Weights of a small GPT-style language model, trained from scratch on English Wikipedia.
Architecture: rotary positions, embeddings untied during training, some layers without attention.
Training: a variant of Adam for these matrices, 7935 steps.
Each number is 128 + 24 x the weight over the matrix's rms, rounded and kept within 0 to 255. Layers, rows and columns count from 0. Numbers have three digits each.

# layer 7 attention query, 192x192, rms 0.117, rows 0-99, columns 128-191
110154133129105143105119098110138127146148088087129150094111114165119150108088166101105151088107110096139146166134124081085149127129136085120098131122149127121087111104152118125140145113119114
157111132101132128102139113133142147164102107113135121135142126126134107148104100103100102147107109118123137174168145110129132138110133146148143133144119132065129164152122121139129129121124099
105086127116130126086158112108140143100063142148124154122137159143099105175137096146110125112094109142124132125126080156145139112104158082093154130144131101146127113114170106126119092101141098
134125097111161144108138136140161120108113124116171120111117118108103119115111160086187096150103148158111142150126094139110140131123140118146126107111097160076096138142163094126123153146130093
130142153144134113144097154154139184120126124147128078152103125089114105163138144122120122160115143132089106154077144158151154143161130112129116135126168093141144107131142097158110102125132102
110147134122138129098111144135152137139112114128149168084142123086078117169091133131146112159140184126089150155103131110112179122121103124178116102126133109086158125088119099157117132122085129
097129156168183099166113156136130158111133142128169121135127113133109120167128140129132145114130120159128122126118133164117109117143148113178114132113128128102137124119099146135101143124158138
124112179127132130108118145164138165126121109127138081128120154126142128090171131091127166162129126101153100125142143164122121161141121133157076168094132123153134128091108118138146126148161134
093149174111135162127141172161127124119153152136112091144151134133135149120168156124135130107140127117168106094112139200120133162124169107112137119091123107192146089150104112140140073119153120
091121128154131135071127112129117153155138107141116130152114110120090170094145135129105116136099114158132135116104128152135155130147108163146115162092139175117162114155146099122132157167112155
118106147165110139113119153074146125109150129138093124138112101131081110138113165134130135147130083173121131177104099133139105121131144116127118125091111117099174140142124098163104095126142119
106105112140148127099112103172135164154143099082154103132118155119109132107134080125174165123126158142164109148151112125105120088067144097163123113147138119140101148119130150094127129152180134
127132157135120108122193057126123122122129111109129124091098108127122104063145124121141124090125120121158145167103148133143135146097132141113132142088104157146145120153149131114158090102119145
100154140134137092080108109138119094137111159130143116104138112113172099131111158102115149095118153100112100144108108147137132111116124109143145152126112133124114155128148093129140131114133182
096146119117137117114131157115101106149095155160111163104159133154146088118118132132135145137117131124108145126120125110150134076130107117127127156157121112127122140136141149140121123111097155
084115110097098143109157174093123157104149122183102117181159135092139104108116157137086149120141168118143095144079165135110114100144093144129154131107134112112143113099102100136099133126121096
156122146158130151102104082123125141148115119110114114109100159093128124124094118105160144128100111106127118158103120115109113099097132099161099118136115146064133110102103157111119173106095098
096138119114131085140159101128096080133156142168083175178160139118120178144112142124112097104122110143162129129135168105117117128103127136134158129179128088137152140099133154107116152072095092
115112100131172098166118148136100175144116095102111093112088084135135137090113156101131141111163126152123161139130125091157115148137115131098120092143124151128146137152084135143186095177124123
154121142084134154084132165126099113119162120104112092120138122121120154114109139141089107152156109099144135102102177159131094130172102162098097139146159145136123089155148148146120128153125139
137143119165157150137124136152154156092109125123157093100140137148109088145157119137154143121146110143115120175101147108133161140133133146142116100085115106106167115113117168101120131132151112
128144177155090137098093111153148109117131093139163143128115170084137080125122124118161126124118141082113149131111158122097102111089105128168152124130132160083131130123129155136083127129108130
120127134171142138084114089166113119139116129119103098131102084093118090098135155143143141121116125126088103139093137163120154167113107116167138146075134129115168164164116137134169157120079158
130125113125176124119134126118139142124104103105139150116176138136129146147154088109140167138158085131112146145169143137103155139075148085122171123130141132097147141144148139153125137098091097
176160108128087110159123125110134097136083141133144145115138149145107145122146155102157128108132159121113115127105141118091156168101153128155151133113150133148126124088141141126119100145108080
130077129090139106163129073133138108109123117118130133138167142132132153089168102136168118127133075148126091123154087100117103118129153118125125112112143133143164123135135092123124132114164097
118136147160114097104116131141108145115130142146087090144117130111120120170140102136152119135088139103148149160108122169165144102131126153146106162093132094135165138137115098148088113149168147
148115142097145154092128108135128126145117167080146142111128118104189134139123161111135167131159105102108156103121127143148118097118132150150112140111112136136119121140104141139123139154139140
092148111138124127116198104114176122108143099136131114169093169108146109133131091137124092140101107085127103165128158102107155131099142135123157133169100099085088143094159162125118121125100134
139108141119137130129151132104169110136124086091166131102145157168115127149168108115171159129112095135161107143171129095132077130075133103142155121135125162118111133159156103101129093138115073
105102076160108141125153092057159125132127113113137145108144141126112133176140116139106158124107087160172130168184095104092110128096107088125164116178150097101105134143154166112101135107113129
133151093127160109156154126138102122109135155120101183118157139150111131101129115146115125079135145133161153067104138075110114150091140087131100159172112124110058124091080107151143136127136144
126167179150163137101112145164130093132099108127130054141119097109130103136120126121108146150130104089120106136104138146142121143171147120149100154109150169103170134145130093177141110122121159
107124090132148123122172151161114094146158100134085165168164151129126091086178112144122125094120130141152127079113152112122131098093146120099122188134097173142143120086139132136138123162052150
139105111152100129121146112150103135115076138117112132129103154150095131125116101155151143113113111134126136138124151117145091099089144091095181097168132128106130139118108136129114136108132116
113111137144118138154132145126136161175114122146172145122092175117116136183149121080145123136083152159140131206137115117145111117108087152160129082129146128068182133128084185159141135130115114
122140158120123110099135114124114125109143105102098090148138136120125117139102154150115139168087168144133151127109128117108111147112115091107113122114167145152099145164151120109136147152114165
152123116130125164097078150149129126114130124164096089124111096114098125139127149159091143129156123130118101088096104134114120152105132105132105095143126099144081100155135117124142157182115125
132119117111132169106139097152162131119089107112117119151120100139121107121124096104150143134151094127119125187153101118158130073123123099160139140127147140076152138132122160121126112138121116
178122102130141129103118136109121154141109102117141123122132133133101142134133114103150074128146093127106141156151157085163150110118142143135160114153140121124121140139110120147143130162077127
124131142089119106164105183139126152138123134145112128130107140168152167127153174121124094154124156107113119066166173093143148117127149173126141132112115144169113134150131131119155145159144153
111102132145168139091133164169141177148141111108097128142088129138098148082150158144167113123138135140132073109145177170160162121135121131144124162064121154138128159130124136118147101169178140
117139113130139113116135141127107105145125122140083141132161160125131122113166161101129137093123168123150110086088092149117138077110143138116142148118106118145095122152151115130124090118118103
133116158117136103119173113138081126098179140136142182154114144098114177112157156146117146111135104129144115097117135153092094131138138110084123132153129100186113125132160114099139118100124146
163115135097143169097128096112145142140100082111147128154113142129107088101131127154118139156165087144152081146101095118108137117111123100161128104123174132115130175137111147133125125148154102
150127128148117140123108158142115134135109159110137097112128106096167134150138120082129114093141130094101107141105136150198124096139111132161140111117162098064119116159060139139113157101099087
129139134166143138089104138140154118121098097118146115114092148131118149119120102091135114126160127159112113178133094104133116168129128109113122089124134168083118123107108125152125126119135145
114099110139136129126162113136089111187132151146147123117160141139115121089117099138112102168110126091109112106134121128079131121134144157108150122131150163164105163110109116148132097153119121
132146119138134142103155107123128065121131159128104138097157131145106107144123101158119129115118149115124133086116145104152130101124130139108164116171113099122077145094164163127141142125130124
109116124120090156140111183149140146098193111099147135132123076150160142146097150136118129139102147116151142103117111159114121130167104111122120067140128127169126154125169099104092149175141155
107152097129121104116161100097148101164053136147118158092157091144147153130132132106113113089154150165142149201113109127156120112083152162149118174143087171048146140154187120161133147100072105
127170101130140130117116113128103120107114169148120145142116097099109146206105120135100133165088120092121111170131146108158132127139118171163141138151091055104103157070151139161134216119120118
137098100131128101140093096092136159108096123145131110101152135094131094141118095123122146132145124140153115201108094105147132121154135079162148113136150114072140125131144127096114103102153124
102115160142160108149144144131104154160143112111118153097114110115119136133138139116131084092150111109111130079104113146122127149155131143123132115134132149143122076134142132178124176110108163
153095101107130154151076116164137162144136092108166146096128128149128117161165102097177137105169107121137175138156123136137109100086128111167125095131152138102141131150153131122138115138101120
157103084165126125105147184163136128108105091134112152150115147152125132144148106091128123141162084126154168143134160174153115110139110124127130085114142087147135135158128177087117155127140107
165143132179130158150140079108133155122154129114143123095124106173117149148111143159112089122101112136148172168150157104139111123127132097123184116136112110114145141125092125134103141137124123
125138119121113098112112085099114120146138120128148176106124151139117156137123109105106119138142131128140148099136097120141122120126161100087169104200129132118071147143153146111146131109101073
117083098115111124133095150148154154118094112132188115162126135162173108113130156108139133159163102129133124144139133144169102120124116132138162110124156154138202152167070151119111145117163145
106089119147194139124168122124111135112138117137092141121096124156126115098173092136116134136147102179141143114132120167128140159123126165143116130116152146112118145147157152114136104147141109
143160101154085140109110175114095156111099144119106126138094130152157143129173175141101132133153143107098107101123127164135135109175123122088153135099101087157110103144128098142108094136116134
146105141136128100144097132158138137149115119110114130129119106112168112139136122109165135138128092134138104126093132102149137125101118120151124115105164136145169147183133151121167163140102129
138124162135131110145136103118133124115092152108096137091122149110099129139115158145111141094176112094114146070107113135087117167122131091101168117127183130130140104150111132128094124131095116
082117115126140127172119106141068125167132138140103150130124150109140136151095090133129128157119100130147121124126127125110152114080175124129129145150136134145094139122141086156117134151102126
111089100137150143117125116162150156146069099132130119105124118137098106111181089102190156136143085139112129189128084139123131158099099119172136167138124158085165171119076170085174098136138124
166088118129107106135125146110170147157162115149109154169118159172119139081145147094086136109093114070151151115115138143126146125109115081118162100117102093173133147102163177144079136162115143
112092077171151144114139154163155134150143111116129132120151146148106143081177119137130150117121126129107112147168147147153142139097111113149123139130091129106136129138103162119116128155119152
148150145100124157139140127118111101126123147116106105086128145101131113154131139117138119149122116111102130116126095099125113138120105138095114146134120159096118109147125091118176122140117096
099156115153164147141117147096107090115126177129138117115128125115130136166115131143099126113143143107127163128118125163139149127136079138150123165128146094130161137128158139108139175118077138
140119120141142150104123139142140123119108114120101128103154110155127119123148080100116124106105091116112162117139140116168136113090122105143132131135148158094155178130143106105141115130113098
105108142113169120102153102180099143107155160108116110171159127142111134075153132141131120068136110126141110139140141166128156153147142118120160086103110115152124136182128129072131081167105155
124132136119145086121129104137098131124131134152073115160132135153138162138076126167115134087083111140127126103138134160127139100134148129150132118118139093126131123089160137144102096153121136
151171133124156114142089113120125077164132126132138098140138098136140159114116104135137165112163103124161140129126112163197128100124128115140111103137105123113140127093143160105115126136151145
177149095087107164168098085178144157157135125109148136125126106097111133095110113119176156102156133161113138137144132151134127162127120133129086121140141155137132113111150173094111134156160145
134148102114140093145100135090145155117126108121185136115154086109072122173107123088139122160146115137125107124109113093101123138105132167129113089108130107089132126088141096105105117116102108
101115131144144146120149151146101105158146097168107153165142149108148109088151146151140108125112123154099108124137141147129132121128093097164107105151145169130123126186144115149166145144148094
074154112106162111143164162120129119118110115195122137145138158130147093117119174133110140161162133146073126106137143133127133137145072136130129144114098158147146127122099176155131149099155149
119119136191156116134159129114096095091133174125111179172119141121169152069112177154099105087097120085157122123133178160165120120186134184114100115124103091162154106115102127142128164153149162
172131089111158131159116137132095114117144115129136120170150137132148099092103151124109089098189097144127106132127154148093089168112156148104113121133109149153078142119112113078102136154173116
139115144100129132104143131130074092136108106116086138165111138091182154116110142143122108084144149154130119120131146153151125154175120125097161139114087106165114125146155119121135152141107160
121156113169117169055179137141152109150127091132099137118150150167095103085144102121161171090106130108095156136150131156135118095085103142140130142136135162095146128126140128093164127130132104
147113147085149092084134101093073118120078120133126105095132128112108175190103147146112152160080136137128139109115095111140116087124070160102170131099165162126101108164127120157183129137122119
151139118125113113168144135138111087161141112109128124107142127146118088053138124123118142113106148155124114122136114152127131114089136115120125137119130189146141122119128103137139144114121115
110095107107151133117132154166105174092107125135112105166125169149085109094176104123136131127175129148102116125154123107153115102103127105143133145129109163120165118154079090115139127097174096
169100093113148136136104095162133163110161099110115141124109100111117071102133114074140108138141104136171111164143087130110118140117115082147112108119139173091128136135095132110145104161121111
124123135108162131167129153142101092115143157116139135097163114135157133183105139121089116138119138098107136071121130114120104128167151156133162116118100121125088086128139136173131130134106123
099138146150117114134115108128135117112107151091114093096098132142129163170082122133111136156141161151099147090122121128129136088171162174137153139134110124143135078103125108152129137146109118
125130165116094115124155142147126102164168130113109134133120107144134128097139167148161102150140144147140104106161167133116079122118153136113160105085133137156144189096110123166093107147075132
061091137105156184132106132131136169098075127144108130180131106170141117161139127154170100132125127138094056154165130091118122108143151145190120177122156150148121105146068117111142102155112148
103117146093174144126172159136096112117148153140084140147079172105129127120151164155137104111143140109066102133115187161146106114160111137144108170096074147175173101159111128125112168112111137
072126138129148109110124152120141144120124144112106123149097149093161146154110130127139131145177153106097104130103127141140139132143175123134133164081121088121136104135130133132082143125116157
111080104176097140122113125165092141104163120095091129186089153138137089058153116113108138111094089137132136154148125181173077130113163109154083111113085116067135094142143136125107125139174142
167108123134162115169128132107130128165113140141118100152109129137110128145096152133133139146175136156126088106129117121098116185164109131131182121082163118148143119127141118163166129132096118
130110109151101132120136111161165168095123085149121134138137150082148121116105133116153134124105128179107104145133127143126102104125104103138106137119113153086138164163104101139179104118139105
124125094157115123125155133141094141147115097097136169161130129104147103109172158106152143089141115108098112139139140146152152119130111130105095150116107139113115154175105110131135161126142132
135112132137125141116184156118124113133117112156118143160112151106146156115136144146084130143168130097101118118153131173151115103136147099129134123105116084150124134099109194147078140119120139
129105101164137152111162135165112162110083139153105132119127128109087086101184132154119101125140141092077111118127118151123144134087065151148145157139122125100156137147115148110155130144105122
131124164095102091139139167107142143132150099124158143113085128103165117116108147101159119153147140153113145149138133115152105144149138128116155128161102132129086145082119141177139104155140116
164089149114112165118094130102149120152165101171159115144104148143145132182094112135145123158129080127143136145129093089148109111144150114102168118135140084096116100088143159140102102122155117
113088146100179092122156142108118093097126122159094166141126142127134131182069154128134096139148164129101105066133120125151126118148097116140182158119149149165132130162111087127131152145124122